Weights of a small GPT-style language model, trained from scratch on English Wikipedia: no biases in attention or MLP, a variant of SOAP for these matrices.
Each number is 128 + 24 x the weight over its row's rms, rounded and kept within 0 to 255. Layers, rows and columns count from 0. Numbers have three digits each. The size before them is the row's rms in percent of the matrix's.

# layer 2 attention key, 256x256, rms 0.139, rows 163-173, columns 128-255
107:141113172126163135116081152150138125091166150157134104103134090128123152130142091100106129129181147150126108131118112171118105146126114142105172132114086133112157177148155099117150132114117095170134150112137124126113132139179096136092112123118097121119090178137133109103144133102151109151122179126112161166140133159141120082106152138161155106140092141144126146112147140165101109125130
100:160115142130064118103190110147066103153109154120127112126140144118091162166135085143101130123151077141097164137103127151131157131107134131103164153128126143150099129119083143115128056186129109157141115096136090144124133150142162134139101144130136115189110126089110133140164139145137137133149133159091148156154146103097153113133165116098163148146143185090132088132132101151130139160113
110:106133140153110162090105104143126121086130119129059129120101147120121107118131146135121071109142189093141126102154121131097109147146124128124126143107150122140108078081124162130105177131105137120071149121170141152123126126143090115157127133117148165119128085162099129137138163113127123167146138158114146106145106104146111123131164108125104158108132127127133110108161109122139127127113
113:118141144133142170062152115152118127075102100178125140136102102134141145150137123114124074126138172113127098179121147133124149115136079128142116135161148149106141119148136165134149145141134138137150126122117122128138111090113160168159127159103128150145097110118118129137141142127121141137083116139096144113107132136118171145157097128116141127153126144131124178182129153126115090092111
108:103150172090156132114176143152098126142124133117102059162133091128170131108125121120096169123130121111119118081110171142101085125134102136132106094135144111150120138127067153140147102125082139149146122078121116133099144121118120147127089116102144137148124122074148109168121107165138129152134103113130145134133159138119090159122114159140130126090110122146166097108172148093111108104142
104:147119103150103098098124127166108173159105164135098127130126127176164146138110154083125081118126114131179103110132097108150117134118105110149148127154112109106152088161143085067127107100155132128110107135092153134129117146172128119074174135135144112132146111131114094130106084158136155163154095122157155115167149112136126145129126156103094135116075145122166115093128160126128183142140
101:095149125151164187120171102126147176091134091089151160162119143129162132118136112132126099122104064077149129134149110098128148140112123130143169162097089081165138146144175138109159131133132129104132083121120126189116102136097119128116142146132103113145140145128140130139133111155116084129064150137120124168183118125088097129134115113159105130112129127147115123139125083150149137119126
105:086158154120164129140113155116092169117141090106100098133128129166146109189145099131155127149171135127122124141128122123117133134142078180172186134172132099146120120149188153135144138137127106134144169141121109169138089136112126121101155148131144143121123106052125121167110082129106129103111096106133150143117137130097164112149128141118134090149160071099100154130115179131128132142137
106:131119105102096130143101154126119137126124146138122154112131149133105109131130126102137126150155152103134137123070125110142154160117073141101132108147108160109105109131113137150164141108168133085119119108136123123123147149153170131157112096136076106176103106117117153135100075123096141156131143129118123111120139103109167145112093141094115101143089144102080137091144162122126141155094
102:151122111146142134137142100181158118165114122124128158128131159096170147119127175154140125099130137101167142139123143140084110117119083139144082101149090127143166144094091113108140169077165115098093120150141114118143125080112145106118193118114129135149168145127104113100145113150149115121131160094135139120146116077145132127097155166146113141118104166136099084122133143165118154136125
103:123166170109153116136111107130106137124137107126101150120112122109122111127143118091177116088133179096114143095137105118149135137089126103156092105101062118097120135110164147107132085128181104145089091134126147109095144130128190182113125102131140102117126148112096089150117115130135157135137127145103151110157056122090128153152129126119165143126178135138119136129191117122081133091123
# layer 2 attention query, 256x256, rms 0.143, rows 164-174, columns 128-255
100:152117120109121088150092119112133123122088116090127170074148111136096146141149091150154101116097111153166115142144175100137124068143138107156100159116168135105124156121173099148161122115105147145136087115090135108084093127107139093128138093147117146130112094139107135126105109124126142133069067138141116137126136141162146113129138116153072136107124097118103157126153124154153154109121
104:102124172102145134121099166148087137106142139114117101101143152126093109111130128126107125150126115133161124085100089105070093135120172123126122099111110137121134146146148125121155126128129098126137133097074146153129125137130152133127096114139140142135104147125125150173151119123174148143124117093171156146104148097108111131125124124136159104127149150186139163101116097123098084140115
108:088102131156131144126123125148145164151069156157124113113093106150125097110111156116139143142128115126103135071143122103128128098129098104164109100118121107083130115127142095159152090126165121155113127111125125144127140148120145158130105114157141126143153151144116136161100131135075152103196145128126111106124170129084080172100118121076121144148113132107138123093138088100119141140176
103:136108122115176129141115096134100122126136071129112114136130109113110105123154127112153049137145100123125106079128087107137141093149141164106132138167105132148111116098119109081139121162136122098116127127118097134138102138137162103098125132103130141118146140116096122081123084143129133097112148101129124130180112157125169127141135117111111114100135138145139106109172125155099107121130
101:124145139090157118176113134058134071135136130143111128099137143102155150146124127136106109149164075115141172128119126171116144103137155105149109128135150181127101104150130174137124104126125126093139096114135094121151140088111159163144095150148121116123122119149108124158139115106123135143189128105130128123151146166111157121129178093096123107125102190146129160118117155130118125121161
098:134121154169167121106122158158149148116121164098123156123139129113092166144146133157140089113118113137120163095123154120151137118094134145135121117100105129132120143133113162068145177147161123089146103144141137125134118119125123096131124133106155102098136145099144123154135136125132152110159132101091125156143108092125152079133134147071090089110120100182146152105090123201120127131167
100:132126123149116177157154136143141123127101114140129168114133130104139113110106091136136114143138134121076140150133108087089095108156135103074150114125086119163123122118114130114135102158120078153138114123134136088203138101127151124137159162130111108129144106137055167112131139154105152126090136126092110109137095092127095123136160132103147127114078124123081114149144135134101122110115
096:153110138118089086102117128128126128118106105084108139103116171137127134095131115153119131103109126106142144098110077140120154184113141112168106119119145128139154083087171123140114141163132110131146148142142113101088150095099158171140116175126123161065120145112075142151106137077138126152163101128115120145112120095119141128134127180093119117161120141115137138139156144121129155123135
103:121108104115094132138152118128108132142093139110164133099165158091135086112141161127125135151097122081101101154097156130148141170121141162150126158133122154113167106114121123135126129134130145115143127113124105143086112110122106161127126152093121101120072102117138142116125115126105148136124144148153098138105145164160093108127095087155157086113169154113132124112102095098112118176079
098:147133104106122114090179150140103134146095104129094083129115128137098159127118128128124136111121128080158102097101169121074096121125174130139133122097140117126137133133141125141094133101141080089146152133115107123142191156141119167143157088137147122131145119138080086097142113164157124099118139100114149099153142103132163137118171152140104117151070097142141122096147134121147156162122
101:099149151141077184118131157150132168126095129130126122092144116155150106122128127113153121111099154105138140092144098155120101131149162156182131135113081082147104091131158119114131101074160120127107129084125146180124130136091131069103125102195141105159118129155151125129140100078124135146136126134093100159102108158129119131163139131102145067143155145148165110096132126139093108123144